From a checkpoint of a small transformer trained on Wikipedia: 125M tokens.
Each number is 128 + 32 x the weight over its row's rms, rounded and kept within 0 to 255. Layers, rows and columns count from 0. Numbers have three digits each. The size before them is the row's rms in percent of the matrix's.

# layer 7 MLP up, 512x128, rms 0.174, rows 98-303, columns 0-31
102:120140053106115140115124076137165145105036161153129185158158128131072104110158109153122089125141
115:137145159126201030132110126101103119107152141092110132122122115067166147193136167142096097151102
098:121099097091152067084125078109118140136063161114095111139112188119160158050156135114128074161113
103:117153188139147114124121147128147125134174116184206130092178150154184161134149123161150124106108
094:132110130119115057116073116131137061088142068132152143113166112131099101074116124155120175099114
107:130055137101201149071078147052152110102096126122039123107139123152136171159113079096105157175091
089:141078095147148091166123130131157090103121100145186124134123115098206098175096159118114131090085
109:086101141116114095117106168048087130125095157153177079112132118172123098100159180061191157051147
102:171091060150219186176172150100130109077054148128131157105070064139131124138160168124152063128124
090:114119145148081102100130176158070157113128091071133131049125144210104143104113119101142126192119
099:147036180122123090149093039130173119126106146120055094136094122116146124131138133082107093088115
106:156114129165072129114117163105155104109120095091150195092191124115104107108170124149140183134117
091:115129142078157157172143106108139103117062108085103082078137138175110112140093104123148202145146
098:130111140132080181146149155144093156175133148072119161088126095147143122103149139064197118094096
100:068141138104133134129138158105116111177105179151084086122100123096148145169109106166167139085114
092:163141105095100135133126119152086134148204110088177156088124179131160165130133134118109130090160
102:105127089181095086168140118079074108140157177138148139143116114108165127184118151130154104112147
106:099048126158117082119097188084132112144104116109116096106100180085171095077125161135126117155091
107:156205159146077153145159150164148136133121130103174126118123108115170168162141171162157183097105
097:139104124131112098139119156111077103140117133072043122159148143128127117118143123141139117114114
124:135097174102116079079134181089215118130119112145144164136135113125125101096137096163122124111117
115:139109112104138164116170125096148128090126176103128112116120179149123146110177197161119105135119
096:154120172088153136134166197175104115125129177172114118140096170178131169118106133083157138156114
097:145202149147100147122103218181158096179144128171090165126108115150109093131164127110130139082099
094:128153100074166133104128067121140058160068103133132177133064105092082121106049091140106118109089
094:138130140150117093093062152133177151140084140182160146128073117113081122150136137194114103115094
108:068105163143117118190104183154179155126162095136139129124152125119100112102145155181052141165156
094:130132081161101075176188114106125153134152132084135114133083146060144097124100133097143118097129
102:161101128174137122114123131144158167136165133123144153050111081136093103135165108129155180114117
099:190160107099046158130142171162088117131205144201162150168159136121077084092054120133124149134132
095:129137116185102134118169132193108138163148116107104161215050155145173145095068109111104068109132
096:174145104106136112137132133061143116105096152146098117089071126125139134180093166138086100131099
099:120092095123123129195130153158110103143151177124129128111169102169100136135164108155080135176145
100:147135158119132097178141165057150124086103132132137130146096119138089121121134126134106110134190
094:062152153170126140135121152102118181130118110078115156093107151167128127190158131132134143138122
093:145140158097146112182084153160109174163099118125109160108050142162090068151129117150185124145101
084:170164155124135108105117136095085101115122116128177063080092101120216132110151106126068198091147
099:105112116081139118155129147115131186088111150114133130157093068151174118121136130184096147127170
107:151160149123164163107154137147095092111086163140138182112115072092138100097090113163112132103124
085:192107097142162129153190199143134124126136129157084140038142158110088150122152111172150120137153
097:084131178128144101143163112076155138104121148065041155099104148149103114101178134091133162133113
098:180168128092101099086173154132157224115091153153164120156096095147108108140110100155127115152146
110:133089157101131163195180050115159054126115186166129165162106140186136134126123156110140104140129
103:100116183093107095138092103146125139185093116083134134130154155122085103117187038110070218161103
101:087103152124072114102150081124139073122176136083089182096093164136197117129118115163118145085142
092:117093134178066107113141101133151114137143141107129200152132116196099109140145151091098120106151
092:133119092062177094135106106136102100135141091161129077139125092145087098103148129197148157124113
098:141126102163166141109155100072115144129153122135120066131081073159090164096108125109140157099136
091:125163122109094122123125155105110086125119152113161125098090112142171095193051135185090131111170
100:130098138104097152144100041113180147121159079095140094132158124141138144195113132126127133159216
084:135142109151124100095176098121047145110150112131152110090162196093124155149132117193142097193098
101:153049121182104127116135138120126147154144077146174113138180142128118112120189184168107101131196
102:111130180130135201122141145086159093141114192123202104096156110079186157058140147106077125161078
102:109132118142131086180128124197126203104153096106141203113109065141163106163016084136148208167179
100:110090135143139079138116195127139143141108179162121139077122151092123128212112102155152098123144
088:221138197147097131157092126078131082195117145144122114138102139162119105131143124060069203123119
093:135129159122171071134160091088139107102069149136115085122172130143182133164111155140169140147115
099:141164151172169151196158203184126194165133106155123071121081108149086126112121105080136140134117
109:114072102122119120140133147134135126127102097214125148119141052124155155119104122108142156041104
107:187100131106136132098195081086092044137153131146107080139099068115126125080160156151109165138125
107:129092214105116177107149145073152137139073158083123110071164107128079077077152125105180120186098
093:063177096115096154180155100138145178140124079135088160124081099152171133085144174088108161090143
097:106127103094067099090159139077116086127153127169100132161145108139134119109140092101111126100139
100:083055111114104193166145159138118130095160168136094107120141079170122131140183160213099143161099
094:167082084148161085124151145119112140141143123084136161099142097152151135152131168109154112092179
096:110114212120168112096116127117155076131130148167080143123118099177164084095169147156134122148119
097:147154186084115124161161107117151138075109160138142132110118065109131118083115152064151154127087
107:150143092098125102060158168073151151106154148173105131183100121172150105119109121107150111138152
088:156118169108094177130166143087166068134134086147142150145130111137155160134173177146100136137051
091:123121174132150163078127144101072133129113098168120217152130105117165101164156150179119122105104
112:147096106114117108192100109112083151135128108162126149167071104164194125138160145110100107157173
109:112152125082107141084152153123145143055122109171127165147121104156128075110163129115117089125124
114:087115178104139126151096201126123083141127126127157120116196129104112138161102103136094179125159
100:119119123060114139103160113101123141067126115073120168142073172141091104180132053162170111132057
095:156078102092119155139170172160117087075122076101097159080102106162145149115166164136109120134130
094:156083067081161104155139133050089133114076085110113122125151118092116110095156164149159084124149
111:176190083110148159175151109150135150122067087091152090147132149134149105158132109211045138150111
098:136114081132144123172108132136106130088112170100147178073152176143067154165146117211165144112102
106:143183113126118084097164064083121104116122110146187112169128162088141054145141190147142191142113
102:173121127102125087145186122176136136138103115133082151079130153141107125113158176205137177127109
094:074164122078070085104161168130167144142146128143135097198093141169097153121153111150155137109100
092:091116127077143131156116126097177106116093120174102117158157167113211080130101176106123143063079
096:116160139107132124175146144151083133059173072112140166133152113150135046113110138125111164147125
084:178111124072084107116130098115191116082123101090167120088126141141138140081136155127167119102135
088:135153061106136145162149120193075197110147119153123114130138154090087106193160116148113117114148
101:131037152146064093081081147104185148133071133085137139106148096107146117157164107173081150143090
116:049151092148146155174130131124146103109144132161113096107173115141185135121211102158120174096146
103:102158153118157088134174116111157129150133105171147125099104107105082107163138133099058142174134
105:156161181079129164137126151099107102180132164124116128092117127165115121099161177174117212145106
102:146175060137085134142123148077114131124097115106139138090158136144179159137173159094097167163141
104:184112149065156130155158110127104168133126128136160158127121136155130060158103156213089121136167
105:126116157153121123095148138132159181131111146129125137096158120199158132121167077142123098100190
108:109133099173114115157161140088122171090091146085118148105092108076201168187089095133092095121132
110:161110124136161146150155111173117140189138114095097120177137103113142131172124099143103161115153
087:172194109118109130112127157199157117172111148095120163059133182121186108085144156115098103147130
087:137144078138103107108134073146213226119088115174153110142134096171118152124154072104091135106146
095:110158097093164132117172184148092137141171112113143194162172133186148168125191145170125090132120
089:125121055175113112117108102180146161086157098166106161166066136170061130122143060087169130114185
093:065086153127151110124103153150153071114086136143112094090087124063122126146149119163132164090185
094:193125185119177113130136161123164180155156154101099105154147163119095132146143111114179098094151
098:142100181151188148097082232092110142135156112138129153103196089127131120111135088153160149169138
094:151140096191137122164142139171175092114086125173207143132163126100155164096146100150091111147118
089:101100101090105061141172167136146074098129127135160152118103101143127123098158109150093112104149
114:179112109152131113164102146125123166115159187172078089103126128079174092063135114216114119103092
101:193117117182120132062112109099169098113122173151133147128111157128191119158190168140111133131124
106:095137136116118108121145114125141079147127154136073059146113122098100160124090233120146149171181
117:146116057189172168084096194165179119137085091131089165101088095170071101218143121139158118120154
103:127126106111163116151122197161105117139110120078109214132153140186182130147149099132093097152077
079:102161126114145103165123162196100104077189105153077153097121112134135105108111066088110160111164
100:168101141145138092192141047120131122082127134176110135123151165082161145126117121170130155105115
100:147138108125075098117095131116148150173092160130086104042143086091147097149183226128089155131125
094:128148119053167151116166174171123071086179090089095162140117050136123139083099119106156102107126
100:145128094126123082136118123107077139095142136183172124153129171186100139149179130112117114143135
119:142165094162094089145052118160100134151060070127127092084157136120140146099138128122106197131109
102:171105147136096151134125161150107158097083121063106108135136182125162160065175105150108187159154
101:134167138116111093132090073096107095115174104172149175127108161139106090135099111170064130093075
107:176113104129119168085157161148115173135123079103131152142139074139086135108115147092151099198126
099:127114130134104116093108092131062140090089136090167141146113118173106157128134141118109094130092
097:090089161128113132125076151109085152148086089158133087127141093116091089135177147136135126136105
103:106128103168132147163187161142144131134152106051140129198088074122141123166142125157030123163125
111:172149122119110109143149201084095101177122182100128165153182109114080082120103149108133129165073
085:191149162167144057106077126087160149109093122137043149084116134110107123133160125123146146160121
107:096133136168090146124157090117151187156166159116110174142101157120126143083137095141120146115115
102:078129118118052112122145122099132119113050153118148149120153158148088114083143193100097171148158
092:086134128141105124149125127132097196140121205149136173122100132064162068143148103144131140130064
100:140069197199107187126123133141133157174123143126107168074151199151133130096175161182148163076106
090:163137181162134197157132099056163118155103100131062115113116114142091067088147167147081125152103
092:099102123157153070120146124109067079097119133149131101119100110164142089071134089196190104164117
103:120158115129123099112123139148214107133083085144179060099107156152126133106107171076091120097148
098:093133074091161175147120143109139131097175132144131146179134159106146096112117093159088124135135
093:152119179116104152162156154120153148111117146147077129153135155168101133150116144171165181197143
088:144124125072060123121152158142129123174126132175101158112104061079098129146156096145095127085158
103:119091148113072101143185091134174145160114182128128141117152130088115155079122131143141060217135
105:116157144151101091111156137127099159130148158131156144112131128040170118150139100120141146115179
107:157095114096071107133127134103134131115151143107103208098122163146115148168138119136136173092112
113:164126091093125081114166143137137108137075139094113131123135128145119086106114154127147201177127
096:066151119124133135042190147083076128127094092154128156161120045132165169136115085079125177153121
084:137101113138089058157159081159222118105142117171085184092058113095109078141093204117158130156098
105:119143070104150109198151172133114185105121125112194135141222091136099069168113112159138145127118
104:120174171140146130181093157191140115138133091093154157143109161169144164118149102139101159125170
101:176111199141092157108158095158154164088126123163090132146168133152171114176113141140118100072129
111:110124127100081071108147172135136168142139110089128089160130103141090111105218136115134073156071
118:140101051160127085117132206204110086113118102096107111158173112148159118135215139147150165156101
112:118140062109113112165174070159136128120181126167135066103082131111161127172154173164143131117088
094:124072130171172170145140125095129127077093133127053156153095175158172105110122083138099114147096
098:059097121125172133118127184129111150127130110195114105122106151130144180106149107108147180119203
099:132137093173140149128158163125117090149120126138132085131096127129157097141143072143109126153118
100:140162105077177108128153129143117144112129139150109107083143030127145134062092147127138157141112
095:080108113116126069178118121125105161134177148139149087160138131126084085144098111138099082096097
101:105106108096095156106141168079141098141122126124159171057160141147076110174119057148136138159122
090:154145133074160119113131182152174124138127094064106188131120169144131145125069169107119117155155
092:160101156130131150103151208141154136127157167116067174128160104062160149152074231121122159124168
098:139120072098197152114116132127094154105176142118175160131175090099144165106134155170143128162166
096:086104134099130149168151133131133083120119127119124088142121083097103108135154124148099133096099
096:150124099116169136110156146205129095152103076157108097120113162153126088129066112130101165160159
109:142099166107113106098096107150187072036137133143146163105159108121125054100183118148116104108102
100:178132132102148098191127130127125172131143176142079134084109228138083121126169143079118160122103
095:143144123188128199118186092182192162115158064143092147143158070101107155124165082122118177108158
088:116138093111105157047130056143098112125198079164155099211086180111108125164166117100120165152146
101:100096132074072121194090126124126158141119102146133131088174103132083087161158166158126142144144
093:173102087071166147172094148046082136190127111177124154087119158118128167152139151166132063098138
088:138206132110113089159180136185165076141115102129141086147139176141135104099176132120091106151155
095:147145089103113143095100121092144169092096101117110137173106069152147097049098091125088179164146
092:152144116143114148113183122122126033082116093129175125173158124068183111131106131118139117137142
098:114172090132130132164107088068112054180189127202146159127138164122135101098129103075139071131162
103:069136196122102129140186109087108131122118194185117086141191105092158019130116139095136103120136
105:102207074044153124179120101136129149123113081116144151158153119143132121185196135108140096133186
097:152123119114135095111168149183117107057104180112083154148118152091100076140109150107093113189167
101:140115116131092112130141094168092073100153155093163121157109113165195100171137100150165105103162
093:091096187096179122123166113153164122126121137144053090171153137142149148137185111130074133095132
093:077182124115125124142090134140131129061175099140108072128144139095140107183139192117151136140122
093:163101089172125137118156147105081122120127128169129124161107042158117103166114142140059110108105
089:141065136129199093107113139165138121100118099137065147153086133067138146121093099151164146104153
102:125120152103173050177106153165119070129085100117120114110084112154128059150108145114194135148138
100:137134128159103128166153102089110108090116139104101121114127094118125089104134091148095169076113
103:135118104096157205151215112104153146118192126169161115088065111113112123155118119105078107156102
105:180181137165105079123098092108085110123172126119105168143066110141160140164087157148083140109180
100:173149153120107118133108077116134078070129103127139138183076107205097104177174116174132111120104
092:135124081156093154113145118084128147109116134130177114143104188181139169070086147146147079154062
095:142161175187119129101128128173102135117143200191135149066112182170086125142151122127105165119170
101:138161150154109142107126148099100114137111162153129166129085093079127089134155117152174090099149
102:129117157077152106100140119124117169026162061180109095119138144139126127095121107162108140110149
100:099134213125188131115106155143141170126109149083154183062118176097180088082136095102100117120153
080:146132107145135129110097099164147152128084121131166116145086106195158131102115168141136206124185
099:158101124112128092164155135149160076111114115163153144135206139180101124069124154129103112119092
098:105125207106147061129105139091055097163099117134091150117074127107064096127193151073132131142161
090:098115137090160099110088131081149193126111115097093149100075124162147135141188178145105109088137
089:113097106089153105148165183129119165127168175147149142194116130158207135133138130115124106152147
098:134170124068120138105143125123118129116092122185156074156162139068160154132175119159132090091142
118:104142087103165155134139168140096126038095138099176154143163080147139119123159080155125130135136
093:116131175126137139085135146120163097090122108188134138101121123177150140136115141143081071132099
092:168132069126127133124067151115168169153112169153126138094104117085132186164160136077130107145190
102:139110088195136168136127106095183145130122114131123163063129080058083115134148097137143125163192
104:116123201110100084080134181166080080120115111115138139104132147144132067155118124148135156157164
093:139120184090177136178145119131141114110082113129095172087108181137071083106118102142136107088126
096:068102208117115128126097136137213113093090144116136172123107142114118117115102047072111139136148
102:131132105069123088130171099092117178112136107124143179105070141101107119123208133139130144154151
105:054126113118137048131105201068088057094163164112106166122165113103154090152155164111120154103084
108:177098124123126090069111188111124143141063078149108103107109111107195132148103177145141165103075
093:122108150082177162132155213160098142147057129132113088082133118091105184178079106102169125156144
109:109104136134034140157067126136101128073094108130044138145117133113135136108136107145126134134117
104:207149120079068117148153149154113091102124125138057126142091094125171163106146133150132133085134
093:148095130086156143160112132153112119119126173120079149129082199178136103146126102163184161154161
092:111097112101153093155186156165156179021139128159082119143135136157122117079117125109138068127116
103:119109160106167091174082140070108124099144142181117071090183099117140115139093126166109150114077
105:156123087074103080121058181128182139121087132130094133068131091112051114082148143125112132149141
# layer 7 MLP down (transposed), 512x128, rms 0.117, rows 98-302, columns 0-31
099:113110172085178130108090109147077188127193134158103123157122113173100143095167103151126158157132
102:155125108153130137215139135126116136157105121121119150151108126138121107161088051136129111085113
102:073092130139095134135118173154091141158138165076078110155060081151107119157135104126098102177125
105:156121106097151153177139163140129099179111158128179112152087112112167138119138114103104085189135
089:147123086170063169104114177151109168122122140111119126138066109134097156165146087175089144120136
102:095154186123094145118074166099128094127110056142123145122090153132086089150142130062155122111126
091:093116069135138159089137095118112143150099143135136101127133152156073116086129146140160099153097
142:140136119107133130096134087157115175173064125081137150139102150126069121110188115047164159131150
107:119205142144127138168096123132118132090157111059148134135135173110129124137104117080119177117161
096:086071188139093152142123127143165139103172092159115108143115139156168131100185090171162099088138
099:097153123104114115144122133133096116159140153128078174154163127140132136088102142081124192116141
101:159084087085176139129094143073145153106069105173128102149085081098150106134027105087187166103098
087:031125096110164093114132095133142144120091148155116120103170078152162125162071150135170088133121
096:049148123158139127112111135109168109152116119089132109134102156149121161176142128099112151125074
105:133148083048077154135102144141111115114123126123125141102122129145119135143103139121076137137146
085:144119221111177152105118101126085172182138085092120203115141163141131140047108099146091110159164
106:122151190121104133103124129144150153108139187154115116064105149124146148130122145116142106134098
101:146169127175179215125153106146150179155102098136110155137111136113155158171090115118117095119090
104:130148171071123083103157111102121081112140136192148155168100109141082182123236103183144043077084
101:096173134146169106091175151146103138129128104143117126153090185194114072166134144110147186095157
108:107135157145147160093103061132162123147137166099153116121137122075150111074085153093171106108210
104:188135228110142087080044148129126109150141105140174101128090180162127184182134145119144127135131
100:118152069115113127139154156103175088116180117045162164164124122138141088176143143135111134176191
101:094151106070153126164144090149148065125142119120124101160158099124193120170070135137139130139177
102:226127105163140130154158157127137161156149149137114060078135145159088147138139120162152102091141
102:153128170156179117126131148096142163103115218124135096177118057089140165091156145137176133129115
101:139109093146143140160148110133157213202102160043114087072161101094116153117139093126170104146125
091:107081128140156165143118078162071111162101148148093107157209130119141070130128114096121110118049
106:117132172077151164115121067167140129095132091121068099155098169181119161099116121101105148075146
090:086171138120135158129092072145108141132140172137136145186143163136174131126130105091118119107156
095:142075093154101147186168112133103091116134125112083112098103112146103182174107172103098155132149
101:162150221175145118096201176202177108120166112192161116077159141092102171104110094107132149154158
101:082173155179140122113100140119110078111129061123143158147099131088099148098106104152086140157164
088:074035180128160091143174133146125143193140129133116151115128136138091140140097145122154096141131
099:153067104120109115180146094112144128083115143075184123145157097104121112108148167147126080135124
100:112119161161066081142155183146101130107120167123119152121141141149126131088110122143110084156104
092:131125197143125107104124124142119131079156125095159116151175122109145131182213086149174122101116
102:131138125178110112181118134122145140178130113144091167190164094064135171127103152106093087136157
107:174110131127093140116131165134128132144104148096109128143132115117130074100080103113129125169132
116:129094097128152134103094162140122091134108140128143137131107120151126086125072086100160135117135
095:104140140138078159076135107149133163111113127180132137107105122165150149096134081174113143136111
102:159132123140145115078092158135098149124091163067091092179114159111118149124053114153183144102173
111:096162175201082106109193124150133123134180075154109140114115129126077126138147074161097126178169
106:104138125096132123133162156135105126115101140137157126099171129097168167204078114118092187112136
102:123099136152174040123074081112129080172142128117246132112097166136149133170133142126090103102133
087:161133113174125158135163145136157188096135097147127095151129146036157111129096089171165111146093
089:144132102116128086169172099105156097039108187131129123105077125149176128131090084132102121144168
086:080084186162162124111075117167127113084135133090176146172087099114166080110116140090113127131156
099:124138128116121134160109171143135135064057093143131116162112127122141156194168170104139036099159
097:156097154135099131084181133120145142069144134166132160130154136195131130020108145137137104152106
099:103117104147116124166158121133095136106137135144129162132138135136132133169119137135058142139134
093:099143133137084121152102115134073118125128136105162114123115142093062116129100101061135138158125
101:097157137160188111109088111192121162184218114116073112163118125090139113087134125105110074113085
102:226145159120132121181124148115111141159100166191138100154121122110090199100114156177122120128064
099:123129154060115102088123103110048180152148109180113111148128108140143106143131072152085118131194
090:155144133094114126180167137198072132090153106110149145114168133121078137122118142175091175156137
089:084156118147099146131086142119117138145099120130123135162081142077159128132073101076160101137124
096:121137110144126091134177136090122113185159132130140082112084161082102110141080047114151111182185
098:102150151149111135125162163136106111156114072053157144149128116140097129121103086159150130191151
106:087177159059132103065150103107134145132113063178166162112172133144067182095141112149109035143150
096:117174109164107157143157080130147128163137097176125132133105107055155137116117114160069190172145
097:125106184145109130104153144156131120145083127133147116127118156132041112147142113166158137109119
103:118137087132156161131070132140150093142107144136152121189148133118135152118128125079212078068058
100:186170104134143215162135085095121108080169162171116127142157146150127109185120126080151136085141
095:130133145142147078078177154110123082137128136133092094093098119122141088119099100111133117129118
110:182097118067134103155100142125078109161152164116148132131092092098128136180145249127117157092167
106:074170130119114146145249147133152149156140144125111100127109134125166092147115140144104084138135
092:154125139139142134133064063133087077125154120057116099095161104087102108104165164178081166107102
085:171101091135152157155156104174102111112147135138075132128097119151135152181135134139163090095128
091:161076070132167073163113166147117153121131140132118128162144063114167138114170115133066133139155
103:163143158095122147145172054137103078126129141104100121134169127141112148078138123130106151162134
103:097078119142104148142136120066125120128180140123082123140161099149135134124125086190177085093121
106:111126145136145113098168129082113180135103085146121124166134078133163114153149170138086104131139
096:162108121109095151146117139094120093151176170120104110120141145143071115149180155172110138173087
096:143103168194119155163115143124138136079162135145114165086133126081100180120089083108134120146158
105:190178184132137084149177084205146103103131103084165125079081167092102166103129108084133211062175
100:089195146130142161086109115082136184129076146142172155149108122131126085148151144091166105162089
095:094112078131205166114192129142103130127157164110179153116135130130128073174104093093096188158084
122:124145147104130154138150098115105144161115132118116114152164173169157128109146135147170174174132
102:080151126092134160127164133102117132114108119141150141146138075139107073159077164074153100130145
088:204099150162131144129140104065050153108103139163114123066147130144150125127117112139143148060156
089:135168162157158164101097142098150152091116101111112122051112172173113132134132165126131130063212
090:136081142088108118137116162129148152110142168081139116090163141083090078172049140108172127108083
088:089121122125083098183152157115127153136144137152116119154097096158143149167169109108074099169192
089:215116094160143112083092138168167078103144109121094150128101128143123128116127162110167149096099
115:051119150129120124152117044175059126097122110150144120147115135092091087159150112142162136064117
107:088122138132173094145119151132164167150176128189135101154121152097114123107141164123096107174133
108:097143175154099139127143151092215152107120167142106175139183160136138081120159130141137173162169
104:113087104151101177136106116162103116163099163090125168132178177132129135097079069102113121177106
110:138058139132171122188192129069098135093118152132141115132060100092106139150098145136154160131156
100:101195057099094179133189085151146183129139081136132067165172173150166116171174113112139166180081
102:060142069144135156114098158070110161101116106127152159166163116141089116139131136206169114121133
109:166085080118095086099120087105108106108118212141135072164206165139086128187159113130111122178130
102:123158147069104148182198059143097139101166116198121128127114119144167127136085151158164129136148
092:117095140120131138174111121067060152121123067145168147102142155081150179113125124152107054072154
098:091103147141054146166223124108136117121169157155135146148114147103143181160098174139160102112090
092:139105121130094152175078106094137099113081106154183155143103099105166083130112113187139106187100
094:123151080182172127164133183101138110150114090164083113151131153100069168144109135114130124159179
095:137086119163121086163138138088112096132146108148085144145153124153133059099103113179157083126149
092:149142139071133124163141140118128113109099107102140111088126212154162091189107074061113151140101
104:116127106148107082110168109149117108136150089138117153163072171119111064094091135090076188145144
151:123159179096148126092145080198081128084174075141117101147146165084114130072118196115120137115156
093:141178137106114071132121101120083145157142104142148130153147140138140126159150136089138129178122
099:110080098159206129132144088159132057142117141097144123164165153139152204088126143099128129123135
097:103136138121125176166164147100105093136124085095183137150155135137135116171081174068087079147114
101:167092110113088105172147111115128148077078153116193139072120164153112156082105114091169107196146
098:107111156198137118136206144137146109134133126121155148128230199059150165159084170100124151097156
101:197136122113129134147146098135065136120187144154071089129091167068160163088089122076140118200097
088:175115146106075121142161131112141096102160136122187092119151169115156136146199052106142113100131
102:136088134096093148138105158114089153136176163149076132108078045094093120121144119146080060099171
102:135063133151117104160164112118099172120096113133128136121160050179078178112150076202167129126100
092:153120136114162161125188113165119070116060142125154168137192119127179156167098141157118147113146
105:134118125144115124132052175178081166092085153157123096184121150099169099208108100124168154122180
114:114136154133157133110087175115132144110100143186123108158091174117151166130104083108063148104136
100:110137117170130214145097119120115153128108095128071095130129127142181082131113136169093128138147
109:145098153123103130153153212125151215120128130134063132112073083122184087122117175185149130102110
096:091127141124164133099137077204144136150163117080110083107097123151105124138164150153107088086086
098:111119151101130142153118116094155134133166137131116126138104145129057153145133144129157155096150
094:162078154166155190116118096179148126183160065118092131098197112117117089115183143123166131149141
105:123136118114141107036125174163166177123118169123155118158159171137108152124115106145162195142099
103:109151098096100115149115054089159150028100165079125137116132164147084170105144132103179103143132
092:093116138144127132134170167141106074138108166085073121133106140117118110120170152172127161087164
108:089205195121168126129144165114163154145114075134169110142156138124099076143155106151141128135142
092:070110113085178162095090125123119116114164092114136166128093050120059142149159127088127132108134
100:126117082128145123097125156192160146156131098125115081151174133147156199140112101062084097152115
101:129106069185132179130061137126170098127119127135156085161145128099141109137091140032153092147072
090:144125117128166063148172102165141139141101149112159124202094135117140143091102124125116094139112
097:105132138136080159075108092163184189130201137117111166134133183116167146129144112123133094091110
097:162132162174116178116118153100122151123063178126107157111100171122191179189154150084146118106141
098:120108178129115127092075147117142069126111135142151124100129130091133131141123119177154106102117
095:148122071143135109222093137106146160113185096114103145100103114112093071078175100082134139116112
093:127126104183178119125141131070135151085177149081119096149133116184107090149129175108152153165092
097:110075136118088107142129170120117176104110121109189109162162155148135167112190103162130123109226
103:093102127085135185120130130183139149127168167059109091091141140101118065052187113148160159107137
109:095096109154156184158154172146113159118116092115146157129107165119136099142119139102153169145140
104:085114143137130171168142107080190105108115091093158111176100182129109096117162116121136109101154
088:097137114183157186120148173112128116133119095086171130166113090146137101171136145112061168106125
108:139139098154135099174069121174155100157162120147154121213096100090167115133059139094114116153070
099:172170149210131143079152136138146129160156125132127120135135145142114107084085178088104115095080
100:176101098143134179081180152112101136183123112102128121121078121115130098150158131110097104112109
098:099183054141104213129157102109091082136128125063099128154148165135195086159146169122119168120111
104:084151217183189126166117119136119119092097113160134134076120164131134160126105135141101198142143
121:096138156177131151094155140115110082132120151099098120129104122114150081140131118144153109137102
098:109129172152171159113157087126110110093178103063105148151175082149142146171073128122120182153098
093:103119158111176092101170080089113142081139103162132157053101162145121114136149149144099149135130
098:128129163095112047122166151134101173158147122099104105077124114138092143134157133173108044096146
100:108132111123088102094069045064076136130167108148083115139094113167069160113097118076114086120123
096:162183143135107096133136107098077176168130136121170142133107152141073139187121079164126092158141
096:091112153119117081128192199155123143116166115077167138099114166094090164103063122141185112151106
122:198138128145179197114131141093132128142108163175127166131123196161150073158085070124113130138156
085:204089143148137102144141131089045140148118147137135096138168153133136102054061122123165127162097
088:108173108126173066106166105157113124106088103126088126070101161130129177087123121166109169124148
103:116104109144078081086114165099112112090145100096112138169164160190128117153084157089075085065104
096:102156096214168134124120132172130136119058170081109119114184114161098023137113115101152175136151
096:116164131203052152187153113089113159155147137057151108139138110146114097161065123144159115197128
096:040124124100117181089168191143139131148151166177110056108115150148132163181151138140150105107122
099:082063114118134119076148123126059170083169128117154117127133120143127087161112074166083113114124
100:144101147076144110131179054127127112047154144102210090164080084165112126127041163150114120133174
087:159175168117123106126116068190119067190138037140138135159137148095117071109107149141207145102110
100:120067120086134135129081142175144166132146213098143132143131132136150095097142155164099097195141
103:076110101069173165192061075135099066136134161132089154117157151140143145148123133064119182101144
085:112149133091195133125119188156062139126171125176157156118143130111162152104091088108087130139157
098:130132137116105146151099175157103122122168148137126146189163204126139115092110131171127140078133
092:199083157159090159150134144188098126115133138150159146156167170144208135115183107173146173166124
096:131164147123105152097122148172121161148180093182119114166106099139152130171185142163051106083138
093:111134130081118116188068077117152159115063098115143099092111194145078145180109138101155088113098
105:137120121073147139088100104131155140162126143146095170152113073053126118133153137163107096168132
103:110154132157111100135074175087137162105128089111147175193083108113100181122041135098026085130107
097:134110109072137132077065089098090159113138084174150177156121143098104113134055170116136120121048
100:159129194194081125146125092163145119153170132115130085088143150116061127106131115083113179131135
090:130108123126124186132159123138097123170122163182149106088103106075142083112106151175139102082173
088:153138122136151184115093159175148161141172201102124162131121207156144129100108157123107141130151
090:107126107137104131149145120091079184112122119116114105085114149126119113118093157055174181122073
095:121121114070167125137110114090107154094166072159139075185122162159165135117080130139138136074087
107:123145191176156113155116096139089113156158153123145118085145072155132152146084174136132086116117
103:159174141068091119103117154117102103120110133113109141129142110118146105103161142115097183117104
102:116101125092147140101158180180142146158197095160092111134144148133108183109072177099157153128095
104:089167103127114088148178166161089115118093146120086092165164139145113149125131127124146126122170
097:133126140125135163146102182196143098119153114100133122115148114137131158138133125127119189096120
086:119182101149146100146029133135095104117123102064121126079122119115176118131130114161065132094134
102:108161128102141082157103105131100171083159148191115166131227125127149132114120153146100098136113
102:157122123105088161163141119122138172157145147162081134094099149133140129200060143127135147115143
096:109066108151132111133107110172122103147143165128093057123197167126134153141155132149111138140081
087:167132155113075169103096120085061164154139096082172122130049175141156087164115141118103039135112
108:131118077088110163130080136115061098136151125123179089095071168081133114115114099113102101147141
099:074147106178126132100167128106113116068157130098131146178092194128179087160155111127116135127127
093:096214134093196087134090136132072077196153166113115080144151160145202078117161139155141205149154
090:139156131091133145133138098129127149179114177158109146126115182134157091072117112134122131141193
102:073070125124137148142068113157205085113160125153151219106167116153152096124078093098134135190121
105:122140123105125090135129100124073128126109166133145173123141184155181149177155141103094139148085
092:139132103092067107098123128115174123141169165165165140140156184090126176110144127168162084197154
097:160110141134147141141195106157120064079136137086099171161129110170126141095158145161129125057102
099:102092114170140140067105120158145164062180194078138076139125150165116081126104140112102146131086
107:168153102184062126147127126128136149137175111082122111130134094137141142109166114114163050119084
095:076126105136120109093084143123151079138148170191129106160167144193154157072103110117171199126121
100:155086117159152147115144119098114143113159114102145206131099099113105108110155092124126159171131
098:128117136148124150107146163147122113126134110063115185153054119132140147068143107080073106138114
096:081129125156105111132147139148147111193116119106087058103104158167146125215121153132178179081164
107:093125123142150101128078160125093159165135078168130092102122091131047115151093061120155118134139
094:118144137136085109064094120125152200110168119106118066104091122075125164060136129173132155149119
102:115134102077132099156125099159117091089126120179139143138186056158156158164182108143169106189114
103:125084126154122085134144144078099158140104159138169077207129042146100095103113168135147172176144
091:112164205147135110112106140108145094110119098181122146146111153115092164115087175153126063139111
092:166169105180076085108087074117133137168067098160155136117128113136114165155165139088153156083125
100:092080161158101109143134126153075114122125180159092135141180107110102128175095176108113118125095